Part of a small language model's weights: MLP 384 tanh GELU.
Each number is 128 + 32 x the weight over its row's rms, rounded and kept within 0 to 255. Layers, rows and columns count from 0. Numbers have three digits each. The size before them is the row's rms in percent of the matrix's.

# down: layer 6 MLP down (transposed), 384x96, rms 0.203, rows 175-243, columns 0-95
# up: layer 6 MLP up, 384x96, rms 0.208, rows 176-244, columns 0-95
down175 100:179148176114091174072102148116103111130090150090133121116118124100114140102125139097160141118144151124117197099150165138149103163190145081142111173121135104129150147114155142140093159155091179146195080094157079163154109095126145126151142135192081044103134121051108039145156135158130120149
up176 089:152125053064183113144141170126092129130117170147156078095119124203111169109102125159109092131132176163139078182110085120120138138122137167107155051148151073129142150132137156126125085072120104179181123115082103132137084121185154142201146180174120093120127154126123077102123111121159132116
down176 083:109119173087087102176137068143166119109151116066189138130185103070123119142118048085123153142154107116137166076152148127192109121072090096189130138120108197110156097124114134138129176109139115143172136142193137121155139138080165125129088166123084081126084158114136128138133171095146083105
up177 091:081132102147125173091169143130125171097161088146156146193129159125124133161226156146073097095098120113119153092097135102061147066163106194122117119138153113073125149189137132144142106137094182064127111124086102155074109155142121155148075152120205135127140074115125136116113113116099136124
down177 090:142106056112110149152093100124162130198071154178060158125144122112138103132095133119167177112150111134137119140127134146169083181150100156159106071144135139119127109044116085115100130085107132173138155143213139161152121105069122154091160101132157096062151154155152166142143163110076165114
up178 107:129103133135119163124141122074108125143106146111137144072154199141139157148111190159087096189100154150127129138171148102103101143076083097081128134125168061119159125143179170132060194145107165173124132146172108081078172130067138158168155082152121147125122107065145079089106123147130127100
down178 093:177109133138157129080071103138106106137105164148142172131115119155140135108121116108165108159033132148147122122107146080096210090079132156085106143102168097149136151155114157147094139203150127139124106084150124080095151177111145126169100165074090170131215140070086140148089107148123136152
up179 090:091099152120141132087111130173100149093129073069117057090124163100065141126171172062148162166120127152074130146115137139107098138117101120167208156162115136098160113118139091116099161151111099119118117167150118151197147147186129110141124101086155098129112168151125095220136126171170081132
down179 100:119145103104132137113106143164111160159109105176127127157082105087159124177134056134114089122126116096141137131061156126160150114164165089102182104119109126188102094108154073149135139146131167107195073115144127123071127099113149181186163151198096158049124115112153153064087135096152154135
up180 097:111075120154127173168111115135123141139161120112194111205124167101130099066144150170160152101105137113110175170148130089170125164108123072108109107121065103126091117152152034153100141137113129133129061151164178163200128158107111151109073113127094119153078154103152151155158093136176130105
down180 094:137122160088110137145127090090161143107095120172117166084077128149162180145156129107107119133120154105148109073184157146096105128146131098150090160074226145091115121107128187128136118096095141141061117077166131041064163117111119122173118120124086196151154139177165154112120127151150118158
up181 112:095142089142087143071169087108134169077203123144139085142176095126082131147076138168159121114133087108104137148147136181104126125137150137082164158082099141140112119122053129112106141124101172136167182094080187100128151131142143131171131125154093128101120091136126121108190152125211171057
down181 114:111117110160092128135144106179139155139168126132119141151145202138077100063123053151130132090099091061141162145116146126140144089199148112087182123140120156169138128148120127140151132164096088151108121149037140092131112110054063142157109162133109170117156058129158092146169139170132149121
up182 104:160115145171103144112100116121111146158160115131133120097089149133136142141052181165170125129115142203061167112133106187188144085099050141156145136073129101090134093142104105159062135158133160150123131148149136114159153135105152119092125138159072130099065178122129148140126045158083167104
down182 108:099086179143169095164132145124145167113146132098130120110116051079129158172150121127098180146089146130135100116070139154150126184065091142159136061148194124140092124090124174097159080160178161097112139110118100103137096102126103170126157139139150074121093142050103176155129181087161147137
up183 085:083158121180111163015187149150166072096154173087111080141159149129152144124099120153174114132121108082113071119156107080181115125085146094123135130118097126107073096165098110127106134100144107133116083164124104177123139176079181114141153157136153122087149185169124105156159125170109153114
down183 105:168107041108104100170130154133125144138127111100139078097106118125102112114158153053152101160158123160143186127176087155118156151179121163187090129074093157117187153127156140093108163142095076135090138110124142052139155145186101157109119099131168099127146105112144087134092103125197128183
up184 104:159116094114093060093093156154132101113202132139130165116137085054115126132144174162141147139148119126144182135142158207119174171117077175118090080157155111141110135115122159106100158105140199185131140094090100109089166113100125129107065153161129147083040118153111152103130147138114107112
down184 094:161115115151073088110156129162119162120120104102101097118200129164044140079116106094146124127202147094148082133147131138095129123132186100153139140193158171147141126115086141123097150075203072157099092174177110171121126081183158154133128114131144122157092157125055089117133125130153110130
up185 104:111057095096141157063128147192142060104106126161095167111119098084116058125207191124160143159130149110118083139151131167060162098101107087131116176202177122138157121112082082147126111137110147162115114149139142131136124092127118163146126071144127189129083148145107145150100134123165112133
down185 103:126143104118077120174198139100096139077114105175130134139141146150169077170142160125103101125202128124144094121117132143155119092110123104166123162143060145078135083126081175041064165141105112145104079129146190092181133118162201084126148141164146112118144144141165156114134096146094106107
up186 109:122132099104159165137131088129105152094161136150168145110120088109127085124149144107156144123157164074143179164132097074140173168177206111087099119142080113081143123165133072122152105138112179105141117148124108114116122102058193132179131201108123113123136121149051148081149123126103040113
down186 110:091163150181130183074103073147084163144150168106132072085073119161138189127152107140134077073110132118127129133153097132143160113140155108140110157214121119144094131108112114129179122139128166123140107039114171100087104098147147168146149112147082134178097162171102124135092115086120201121
up187 111:109182130130122111111073071145122112105057157142120159117156111118105132094104099153088183067085133093130170125123147107117205132078060141128145136160153177133146192130100126194115143155134177126206169115142115159125149207131124165131125141106091125151108130110050111149126151097122131099
down187 113:123082137159129037100152104101082150101149125119135126132088142088146229086155095141115146161106130160124141072104064074159138149128165166130114111156114063123136123128151091130147166160144173155100128093128128079113121213134149161080145209102158140131094091124138098137138133150171130147
up188 107:059138125129165082116153109101180103113147127088130139049130167158184110129128089140133146137097168130168137189137106098131178112110174125110096119145126124181103121093123097131128118202102137153102112124124138121166090177140112117166125096100150056173135127098143123183079093056092211134
down188 109:152105109161121073107124188040111197097132140075111109145088122126127161117105130120119132164104143192124098177128112115086181111107126114122098123101168192124160105154150137157125100032080148132099134150112070153132102144168109127143084150202116096103131121122132133141194126188128120168
up189 097:118097110177143155082137125157101141071147140113162067176128200133124119126203135100158113138118123116169210140128129126095067109064151079130123161136072120098138119105142095115046159108146158097167053101152183146134141125136104141117105120105136118148157116104152099103121124156147181194
down189 098:095158155135051119151112051107133151126160071117108236109138107125124126131186152057113121091131165107122158133097090148171155129154186136135120080163152105154120139145091133105143120161124123162100097151124114058170116129089078085101101142112146143169133098167209116116127147091120140152
up190 098:161068128143116094109139086185118124075099046135148165115137057149155146106118185119122107105133113127126104169097117119143155134115041178110138174140127132111149121132127132148127147186113072197150127145149117174159089128085146117104157130123105125148112192125185101114114176052143189102
down190 100:137163143169138173160111142143101078150138187070097171165106126106111131107098128104169126148136146095161163094131062145109143107194179126145150139143072131121157112122135095090138101160109103138108111131136133118061094152148176124130085163170112100096182106192102127165157063199084099070
up191 093:185142082179150177115170113153130142125193181161152142075124122094152086088103131146151130113128055038124137112120146099130133135140165104102093040113051115136119149145166103162138161196141164135144107107113147167148110110082095099123122081108124115155162190112100139159148109112146150111
down191 095:050133159129142133080074112092128137076090155105120102171133163108101122206132128113139149160100094120145101134186127149176136087190091099172095171095143102140146109129108152113113103130166133163103172089036158140169151125184118142144156087139124148107093093080095113123165198158124116145
up192 105:089180139126086135069118186153181100140104126168097153139111175114060137175155198111160092082131113150168109127119132130057137145114131140085130154124132103116183099084121108102152112138091154115130171122184058132156135094052079099139168093124138127129143162144091146168083172115116087145
down192 108:044086171097147172071106116184177076079121087147137122158115114123161085194087065147135142124146127073095136120092130117138115193126062093129149181161119127109136138145129135089135114089158133220147139156156170148104153106132109170151132111123158160143088079147127118126151136084135117145
up193 108:147082086132173112132191089128125121105148179169152115103107119104152107094132177120170137129188195192120155065168105170121140071094108113050140134113109158132110130102126121102137109104156122110141106045081143133140100133099116082116109110127128097088142116184176129133158081151190188137
down193 105:089121119085075090073163095126184177173165073113118124138174079124111151192141080114122108151130092154123126187124164154122136150157138126123073110205101155130101145168079111156159139112091166109145145158193148095088151106079121167087144095090129143154095088124094143086133141095178125155
up194 107:156186117126173183097158151088178140133143105104129180049153112126104116102088155149138113106142085109128172173128117104157128129154163088145145127123111108113156128104185069169143059108082157190159122109143118145150185126155113096060144123158093133127130072112163157139097086161106134046
down194 118:132137038126094115195144169132155091181133153090157184144067082137105136094150150127173110092062187171179075175163094135088136168143110128100146086157089128093109134137101133091113142122151139116138068121188161109164129143104165149158121142120142127096082161094169116118107123081108143114
up195 083:138093063070175135124140157130095104163164165115150170119170114087104152174129153139079178117108141107023154084124162069079113178151183103111100144127191143144178138137181130140097146108139131137183114122125078068144102144129136122099143110131116121116141112157161147068165138126158155087
down195 077:077134180119162152156086119132152153112065063124095071143119162115177109121091089130138115181159126162197121134122150103153124097063157156135166153137122125149104091121104126128060113131158106182137150109127105162156160094178183139119168148093151129064120070176105108196094153117116085127
up196 110:130175035153109100131189112111121143155149168152117132137127171104098143145089082139128146028128102155179154112084083096131141164118154089157130079154147113093110115086163094177099064162144105102150135187160117122156103138110137155142155112077172094193128150129150098158156083134129119102
down196 102:092149079132103131132118082146181106101127112127162169177154133153098054102116132166144166137167142099150147145196109125096191139112119200104155138126154161101102159115180131129103123135087112156063126108163115151127170078098108108108108148122139155106082152063074200104132078159177089108
up197 103:060109093116149104136121073126158117096144128031124193126126156197146108136119086146133114144139160039143147207105102175107066136102137128143142099113127110123116103116133103140173093107126126134118171119147078093186121104161147122119166139159179079165188146107157174114143134138091094129
down197 111:106099084117113143186107098131126105129174092142109133146088112061063103114134156132130090143074088156054139111129110072133113190195157126160118160152149080151139160114149126157134147136105163183113115147144168146087139152112153129079047197127120149135129106117135162106171076196139158131
up198 102:064137130090080135083077184162121108118145148099148127100164110165113130136125075098161088118136082209105113151130111100158133115131082160168038171144114113120149151154100114106126134101111155178124130189157118169140161187124081084169095182084114157179135116104101087133098129128180140125
down198 098:149093153118158108121110125142165178107119152149092158091154114165087151048179148098160091201111066123125126154078091141115172141099121127130179160122088136184138187127105158147132109134097092093124160134139150124125137068121071128083185149101128130081161148189124159071090132107066106133
up199 090:132144106120143156116147088112141158072168147159118247164109099153138156135082080074132185152161069097142134086163154126123079133129120178135112113125069128053166107117094124146188140111149144126098138152123125070136114158109119136086127108159179075073158111137154131116153132121112157072
down199 087:117166162147152113145095138109161156140106067100113122165108169144189171202093139122152076138177119140107136121125130083156139087113075124120158145040134086149122043164142136142100155111140113103116118101114186084146195136157152088131140121113093156136124122107060173161092145122163102186
up200 107:118113127142071130150098135128165106099129138113153124131116110189136111130130150153109132139142184128058136080164211164106114080131167093135146082111128111162136177096061138099151109129167177108156129164192147109202091151088162102118104071132136089111112164132127083108056104161161115184
down200 114:119117095123121081173064166097200147126102181113120104111127067172144157144157138101180122141154140099064109172157098092095080171134169099096109096108142121086152170119135217090093085178145153160136136150128201088128113138162147138117140109159158142119098113104129145150120154137108135055
up201 095:106086130091199113156124156118161114124134149124194175108126101053088113076133126142091159115115139051096148123157127131091098163119128120115092104128112164174128187154110129129170148128169127145126074163084128083153122185113125089198117147141109189121037151185089111111113134146121146112
down201 097:118133158109108096160092112122113150184182181117105146132086127191096177126090141096113089124162138171112104153073140157172136155157164131083090078160138125133076195138093088121081111101119173136144159131161145153132119163119203102162152085122181080095128145085108148079108073117083111157
up202 110:134143118075123090149104181138105087111118185063161176158170135157122155164130054117088171085149146166060147136117150165121134056108105178105143167141146182061158119111094115122093102107124191093104155116142142151187169110063132132077107097124143132110141160105129134104128114140095152153
down202 119:155086143218171136096112143089098177115084111168131065101097100141088148119077135138105144150135047124129148104114098154122125126137127132130131093146158090163110116213133135143092171146118149142134147167108137149088052147122119177180124067122167183140099098060106168106096141136155146145
up203 102:139147094101111127145102137137107107127125180080167121086110130227117117065125077137169132077159118106111054139124105167143104161113151161150195144190119176066161080172166105120141096129168113109119151125085137149074100126122138094131185136129176080082125139135140154168127129066128126116
down203 100:116082183109176105103135109154135154115183079123105142118129162092166127152138126181098094099112057130106188117110143092130114113078128134178111127138199113149092154079135162162121105211096175117069139138118118084114120107092077159081115143164079175187141087146142085111137149137135161106
up204 097:180130120179139141093149171179118153148173141101142130173126179135089119152214134133183075050086114119155108113120147073074130134142137164133131121108119123093147143147153070099172135168117111101078159077111119101152059128174118095101119073139122121137091157137163134171101157081130133072
down204 086:092101112046135120153100072087154116120103100141072133160123135169123147139073098092097196156121104111163161108153143160138142130102112136080119126164074122104120060103127106126134071105181137143171185164187136164180189120121145166173170143105142133107151174137151104096087091143088161122
up205 093:145119144053038139098151094084152134082167123114144130150134130124139092173072173129128173184137136139131125147128103135146129147175090128104121134148089181156155137130129147082221135059063116119117102108136177122130086139142136144159135076120126096138121147123079155184163139079180082154
down205 094:141130189140119109195074149166173123089087121148105131121104083122123104146132122133161063109107093134145144143075110108121145072125206186155195164142144081132197136144135161135114127128145130103126167141111093079128161106146073054159165114179115099111171087135107164137141126100112089076
up206 095:155160094155149129091139144126111169080116179107121074125103134125147091074107160185072133145152147127093121137178167106146099140095109120086119117192162157088096149102138103096149098140111140177194122164095089089171121067142191143095089169176097082136154065165105153117158091098153125151
down206 097:060141160128109113083105090145145144157060128145140118135116100102112185120110088132164175183101192122093146128114175098099103137139081113102084163126126135167054151150149104073158182112116141060071181127149117169131135122076130152120136173111115128084166185150157174181124147102129113151
up207 089:170106037198113134163142155135154195121149140129122164173084118094131178161090174154131065108155094094135107102111150150194133170115066108112116182111102139158134111085130109130139159106195106176117170124146094133079119153102096123097123122080106093140081112173173132138080124121143153124
down207 083:117148178092128083150132100197044098129104099186064107142166183161158142105125139098191113166130131172111066106103084158132103115080145156147160145164144086177119126158087120124125134168127143121188111129109132119108133104177092112118136140107155138159114074162054110174134065122131117119
up208 096:116079182157138169142091088131100074119096067111096139120093116128122149142175146133037127110099102138065163090123153063128118144092107165109112169135088150123064127158160129087124104153095161103103126113142192173162125080141148159212103140143125115174174117128183151120140145132154159148
down208 104:110154119106103078083163135099104164150140092210134116192130150150112143061190132094113131126165126111166121133056125105073153138129123152126147079170092087090102130093170139194162158122113076127107123132189053096129125188167149142150114181143098137095134134127132071140135135122105150156
up209 090:129167116114125125141148116143129121129138134086136100213178112127100109108114130181142091150131162127111201168212145121106121118151130175141141127160099100105118121147132151074076152075123151144102133109054076055129069122087168127173070121121117156156136141145102193086120101119114138204
down209 089:182113194155155128147139127121131124112096157137116182095108154075152067137151193096162146126148115130091082101104204128174148119110170082141133104149099145059157121092120117142111175139103105106155132156194156150098123074114150164095064105106178146094154127134051120148115134069122131162
up210 107:111164030155122168118159133170135178097125120101168188110122135117083145191111141152116070042098100139121084136147127150183140140081137139096167142125200107124152121132112074122081157123156181133133115116124121127122130115098063159074124101180185121126087133135096106143169151121110173120
down210 113:128143123121127101134122145186098150104155122137098060116157132093146081136133152141136166084099136086125163196018133096137073100120113182157164095155155102108085125092152156113169145202132131071120166131106154134177157140175134125166088132124142079147147098081123165128087132134155153067
up211 091:118051152097131184125166083095099172114116086121093108135142142083135095192140133143116123120124117134138108130096189100114136130139129143194089047124067085122185110137109089139200179121132107131090183140166155144158105114133121189188114157093125135131144176182096103099115135127139086155
down211 101:140130136137101167168136132110101074116136143133091073137068100092182120146104135103155098113125105142158160111095167076159162113186147089112145159147133136142164109134127100086156123153168154100194119043162054108113121103085117116096085135147106150127179193076144122162168146119179198129
up212 094:137062169110108155070145141132118124105076061096076081136119089132135108082129135144110130184110151123120159132094135130118122164120069171102136201122126167152137117143127106134174132147114150124171095083122141166117116141166150151141200083133155113114116190038136080145122107193180176111
down212 085:146144149183125089137112153142143105183108126135155129034130090167126126138121123116171102099157102144162149094085096169140066157105130075127156146123120064113139078169183110176145164190106080136084085179107149131119087169129135186130122148146141132142120140176165104106117117068076150075
up213 112:116128133083149087137171081132145171186130135131152111142132098166080129073081145133141137076099116191039171138143134147073146122142129110144190113105164172077090140073123129150178110111135130099194138145156092175143124140092128147070113137125117145145127160075113174102091127092110183180
down213 120:176147176160107122118178142095119109167147170096109138149182138174163180129109126133115101089147145166125145202166043112104163082107182113094095165077100124155160190134134081062115079113130108145114098122087151137107130112129121160132130137152129098129190141129128095143118057061141092122
up214 089:097144130111087121116139120089131095105213173111133192127105091112090123122128156122111141046119170107128102142132126134120094086148113150123132168122176160153123244141135172121129141151152171073149150118116141087130105146057133135174063120172171094160144103119106143091114154068084098131
down214 087:141140138135219116156128124113080096153097157136063074068181183109164126161091153104143142162133061147125161108151114080156137108165120103088097147108184104163143051069119088104148174125150110175096116108125098188102132135148133148109106165124174140155080143130089165153111109117124155147
up215 096:153157091127125125096145122115163153123170071147148139116104192114188143176110106069155102182147105109085127120086118134112119166095102086167125130149052142101125105130191050140103098104138119176097163132130124120134144070138109143138173137120150077095094167125184078158137223146122144132
down215 100:131151150107138127153168092185100144132088114176139119148177032062141131141131131047084117158118155170126104095164097170137102111130117157089129113146121122179146072155108161192114061147116141189148132123159119177096130132113052124140145151148131177073117090148125099159118134090110141157
up216 088:094100120143110156102148167229118136119124076115150134118132230117106146167132088172161112123140146123136091094102142164133085193088152141109119140104119103134100125174132093191165072135065126045128097152127149127114091138126180109143071142098140126105145101104187153158165132101139149120
down216 099:133153145176124147171156169124155153159085092145164148166086080155155121135070142105087052075124109126101175136097101119135176133151106112200151111123172083132139103144071101129069152070145165128158153094147107144184115133165078073160112107125091081108091133125149130136080153176157101114
up217 094:134117115166161078150103121105151160101120066083201115072214180136135100093152155129087044144148177074142137138120112135087148137080127139185127142112160103153128083112149109142136157102118074145153106113094154101157165130122131082110187103093112133155088162177098155164161142163128163126
down217 112:096159094135089127103098168143119139099089157110073117164096112143122081178163126141138127105137087159140173092150128148179070153156168087131103203194101115101134100126092151093138060092143135097133117152067152158169127090126055134154094165143146087153137102149164129191164093175161125115
up218 096:127122075137176131121195100118147151110125160096110114134128117173105110044206165131071112117112183103119142176156134145150126156131067092125125163155123138177155141131104113148118099098109058141153102107184164116136091154132107077186160136089164136098150137184086065129090114160136141075
down218 087:082139103039093147146121092181066092163115112144120110150104134150160113170135129160160131153095107167148096080124105109111072148127120139169166102093151143119164093106082098082143121074174120124123157157147090164107147141172130166163112139123114132108148196207106172164092085193128121173
up219 093:141147140087110159135118112130132086121149126193075137115114174130113161114089173101142089163177119124092111113131103174135105120117153107151098137161121103144127055150077082155187178140056196067099099128114148155190125113189146091104119126160189080175169123088137131105163111114135128173
down219 087:056208168082122111170141153103156084192127127123140153118095153147101061112121116125143169096137072100129167072124147100148111128147147126140146062083092116132163138126149141090171126120106132144190110191178136126157128181102067074154103164077142123129103125132144110154155117118165170079
up220 092:098145110084116146134136086179109091098063103114100111097165192077096126167096167122147135090143130111132117101184085126144186132119193152098171113169163125110086124195122139156156098126123085147171195063180093108123162173090115109130094148083098104075149159151120133127146124180120122130
down220 095:130124109026137106103154126122139144179112118122150099144135129165087110145152130084130097131109220034147125113186181150079199100156110076151101140122157117161137148176079127109154134087102099134157126157127047120072124137148132147156152111149102089137110163161103105125140121129099134172
up221 102:101108111113154146117139189119144093137094169145168081110133190126133117108100178190193142105123113196121180123119113117075126152104141078152118112094126096097136081131109058086132096172148112098127153098138150140145107087148150113150122118158131156054125113142097101150163109185143089234
down221 105:088115181080091106169128090111153131192122120124153128118156139094129114122128041137116110072059125077125160078152129142139121131164101139127130091149147102202144175176105146128166161168119124149082157187123100134145058170068101158104125184105103124126085155115125146109136169127152183093
up222 092:122070117111197105115170082123119151123149121138170134212130097124151181126168156149120137135091163112092129135174110114146099127134149129165107079125122128056112198120106134123117093104103157085126123136166082120068091140115129149179112080125149081068192122157062117140098143120072149188
down222 092:106122114122173092144159083128112180065119124160124141108139085142176139123139090083136095149154141169110182087150155067152124078116146101138145118151143117055159158153066122181085176090125138083177085124107166175134093087141146142138158118127154095102068101175101081175170136155167153137
up223 102:103129120080079185093166143090121071119163170116130121162093170104126139131161098094097172119111113177133122116095154123084199112103090102092117113145124129088144116106060124153162155148133162137171175124179177130081077169104084163143169123070116105133167181128146148192083143130108173099
down223 109:139120134172108184106117134126133133045105095108083121121119086152084181123135097093088138124165126113123151162130094111074135106163065133077109163110124128189126130127108151103158140181209128118152130131167163100197123126148151146181108118070098150145094108175043109187116173129123142148
up224 109:133149160165109121124183120097119137113133139110119115176152129085125160190116092173129125140131122117082105096108142153196160075104096152080074122118112225110124187118125117070160115164103175124180179127148165116086122116097146120091042139122122078128099157103108136105086134138206115126
down224 101:121103107111164131142161191162096124092074168141107048054181082136149137107146113118140124107127151139080148093144133154129119104156146124142141154089174177098121117120151094147115128067103130132151146101176091182110174108238122152112151164138042152090155138132147114092117120132128174112
up225 101:160128084113101139169159071148128116126141176131134107212098140124175129135086143184135105099127161104131158099120133117152116049158119125091128172139084115168149062104129129043123160091143113135069132105143110119164122097143161153124115156113199093164093172210140115137118062104119144107
down225 094:128086113115162091068091141154084159086142141199127166120108165088130166137143105144124161089122154131074115179119090052170102170173154118126171139165106109139060175114117112182130169167066146124145139093149125137111143131116129074131055187128102132126106105165164097149113171104089150135
up226 049:118143082133144142163197139097155165086063147156161090122127104090163148148159210122173140151135093095143108087147144112099117093117136146127161116091121150158126123164109132176083158114088149114111140102106198075169108123072062101132146146112118090160162153148075128066111131150100140046
down226 077:138111160065165126081104094172105166100061120109083147186104135147144085143118073097122109184100110127163100170096074136149173133189149130147125102119117144172075079084195103157110079204155139139151117126191114126093136186119117093143133152154099146102158123142091109137128122153147141164
up227 099:137144111187114122169112182173153092129167113158182083110107081138127114178172088131086081113100132143105133118187092111141172138104124143170085082155110105141073156166131123143136121101107173156130037153078143113160087130084155133172102133166165077148087089096142130190107130155109106165
down227 093:108117178165108087092141086077133128105162170133163108117094138116183115136123084118134177166147105153132152145095102136138081161068106117099125209140138200109074107063117095134122065116129095060101138191145154106129178163173165124177175126126146097148135125090093172136121117114127161143
up228 102:169083110169157170116097148144106191124104096087124079127149122110087170137155115106087116192132173217106164123145140072091134057096122126071166124133094156090137161145140129179110099082096181110173092116128122138098120126110130106125160188155141140151126140170157091096096074141139176106
down228 097:068172147124069143134117141139134082152149123134108166107067073194128127134064138153099139107136072063143148113121138126151078133165096170205112156162131080171181120115148124147170157135148159142125124162112150103130119135097154125089178129063142153120165157092141158073092175077094107104
up229 104:148089079080146125091134167115164113156114128095178191074152131125061133094106121109127170138095157091112149161120143157136159143151179149241040128096148091083142116124123128173137141111109138088117167120139136083153156162175140132121170102158156146097091073143086129143130091147146120082
down229 106:122148172116119113092104138151097080120138114125108151198072197155118122127131123093170126130157111112079115133178145112161123068147104123058162190069099125142139132152104150220105166107113166174141099127115162146161163102126138125122181113157109131085091131118118060119071070126082117164
up230 085:152148130100157139104161134122112145137190116144112136154141087140096117137131060098132150187087107159153101120163113120148060145090120116194137193101077133116186086131147072147145128130084118123126095083175137150135095101178172094143100129062098091082122179196166163168150143098094102152
down230 093:111123111151131167122129137096114156123133115101120088132089126097103122151112133124117193158141142131153160103156159164172116135165186123161098047166128125122106095132127248153074095152101181104115098141110160126124101124118072131139144069117177164075082052177165088146104168132152133114
up231 084:142128098083073151122115138172163093132155120092156151134129130126136148129163155214135083113111143164088106176118136114123120169097148063116118080156119088108047131123134087174199108140186121113119085110110067106090100178124178088113172132152163117116144182152150133119157114091064102155
down231 090:098160122158128096147114106097153192179070065143168103178062098159147149160166078092117138174194153099133152148093117132129119137165121101132099139140102120148110180128054133127113147075081101106120132173117173118125094089176145145128160146156085140134134121155183119104117147039141144090
up232 092:119116089158090125097158102156156079167136055135156114113123089156160125127115139125165156189165154080057121142095200096121178131132087151134146120085093148153163150136160148143094107149068107136112111073160109119161196168090119093105163152134163077109107128047085116147118148095120153154
down232 102:115087203113057110196136142136090134111104092110089070176121141127102078152115087109093193133108122154091095113106089110145198091133101145103130071163167127190100133134129117075181091139159157123168137114144150177143116120161142122137122151180136163111108152105106182137158121183143100170
up233 088:144205080077168095157113119162127114107158104111126129070124162145115096135171154153197115097090127143159133121155069117100077090139170173161158100189165157096106142148131107176125112128070110113145104030137128148127137139146136108184118124173134091099044150124123144186148120142118124135
down233 095:091102161133138110113060073140128167084085143151090149184077139108154124101143075121068143239172136130148126082154115170130111153149117107125115155095162105104103113136160113134143129118095112181162165147101151127093128126153104150110185134146154191111104085076125102121082188165126129187
up234 094:183143121148146094174168087133135140142089123109113142120103172207070103111087070148131118108103147090062156041121093131148179164099132135152101147121170080173112184099137121165128155090135134086160123152134091203138116105161076160122140081098110140181110133153118139146086159125117162120
down234 086:128111133161105136132127154121149076100141158137150142119123101108155142165119170105153167138163090120149144123174115092122131148124119107100101105184092188019140135138061174070103155105144097125062137160130157095124195117109119100066130163139149173116184108073110151156126068198138138114
up235 104:136094101149123158119174091066138153187170113133122153117139112142116143137141089168126167067156167135151087132155164099145103121086136126135169060121108141169058161204090073120156075142131106102116135152148115115100137198126121094136090103192155108126178159152103170088105055132109104134
down235 100:160149181170177119040068175145153168136125122178128167122113158068166141140175165122199135112112069086128139094110113112138175135145093139168090149109074120084127180104170141151134159073136111095121134092098180111143098086136136082090141171145122169084117121110131120088105142115096102140
up236 102:149137093136136146125098161119124139150157134116081131122158126108012136150116181146143109086151113165093130188149160104107121099163139158173114113136108153082117127088096163103052111106123142109184126124187147093134130157096180174148120251116122124120143114097074084137132118097110151130
down236 090:126115157179093112083098187136169170125137165160116116170095160109165096145142153115125135143106142157104135064157116116130115135112075095082115123100050134130112071129132136163151186130080080135111109153050108082122118131146136153160131123191178143097210142112111121150143141041110170135
up237 110:133098115121125205118107147123084137150099141089137124139132157143081133114103170164042068126121103188156107187181137145093140138121145138155117141163142170111181131150134080166136129113093171172058043158141049078134132110125154130107127149147113125127113110166138168149139110104093140059
down237 112:101153131124121137103187123126171145106175141143149122167141150117047132102092129105114118164144175097115100137148172081086153160145098092139108141130112092085067164103106103106141125117132087153160223113115158105182133086197172107111088147090178107074079115146107130151140163137188163172
up238 108:084175154121138187116114119180108103095064136110135068109129122094088162083136155108121122098181129093209119113127092102137158097108128176127159200116121178121075127043118118165131164170130123157154114081183120130172144120116104090184178119157165123131117150156125120119145099078098099104
down238 103:128139142150104168188159151161135121111107156139189117128101127097064103076181153102152197159187106089139152101116085120134102081140117165138090105033107174184149100092106094106115170173112113167144102093161153128074109133131061124100131133139128118171159143112182105146153098118163101117
up239 109:113077127112151129078130084126142125091176185110159170201144076143128101068160087170133115135114101118102185075130156185149114108113082175119099126146109186066170095134110141207172131103134142189124071161115155122128151093119159134097090110146113162085142155124100125124150116094161114158
down239 113:175137134150087111116171101097153129104215168147122121158106119125162154131145110100152165143184115131087115132083175142156121139158159098119152146051150086114155158134103091077067127121171120091135205141111157115148119142105123146136254100092114144105091096093135097143102107101160120100
up240 097:138139077153128134142184106162110212193135110143136109139185135079092074123140118134128115143175105129102129118153154130143090105085134142082064186157189127137162111130152108151162079151102152161159139118094070167109100119095189093152123098142115112092146073144193081096100093100089139151
down240 099:130110180158136130095079120129101117125090108180113120170102198102193134114187122177111178144128125100090119101132090093103105144196118142118157169086170039137116113149108100174132176133129117104121138144068132114101153077157135166077218135112141137144131142124099114170126104125127167073
up241 103:185084130101137136130127121187135131080107161192150132118150129129091138126101121226133157060144073125130139169126175118161119174085148133138133072116132145122088166113179053100132113081105114108188138122103087131109087140158133108150109075175146079103136145167147071118097122178159145152
down241 110:053111128097108203179100127109134135138102116087180086150128126099116132086088093157114130150172221126170134089134123114105177149159154133193111066123125160122153120131112116106134083141107125149119148138083173112079196129157154081143106160129126127089193108151097170118106134102064101155
up242 099:086096122116153151107164139112124172057167130109138094179153127178117116085129138079117068146125099134099157117125194184146196118145108123072093139161158182075164111150120150053133136162097104122139099119082184148124097121076104154088130104191167173102163122130109151125165100114143095156
down242 098:105140123099130140079087104164141050140203091137163167126066129155125128139102165145139137123043143149146195175131160179120130088165142103102115144149085133121107148149131122122139146110089132117158106110121130098093087091115179139149064167136122087069199128057140105147141156133175105160
up243 104:138119115086135123114069137160133108132152138140116095129208135157147155113113150088132142140106198155114159126068182155128130162099121129188138079065094178107124075115141117112077143077091183186128079071101134158124141159172096171064125106097148128112167127196169101124123124106109131096
down243 111:119136188078066142165160102162110105089140144107154088123130158120196159152095156131135131109120119120153140107130147098150063109159178161138151147149170106137093164110183151106151113158104088110086179097144141111204107118117146069112083062096153160146185111102115172111058077164108114126
up244 093:164120131142173095118144143103182158124159101148178111117162082115161130104134083173124057074118138109082173086152147087144133145119017135082126154168215122103097106144180166140090146141093097115096147146154119071151132115122132126100113202138129080110129141103117175115140113139167146140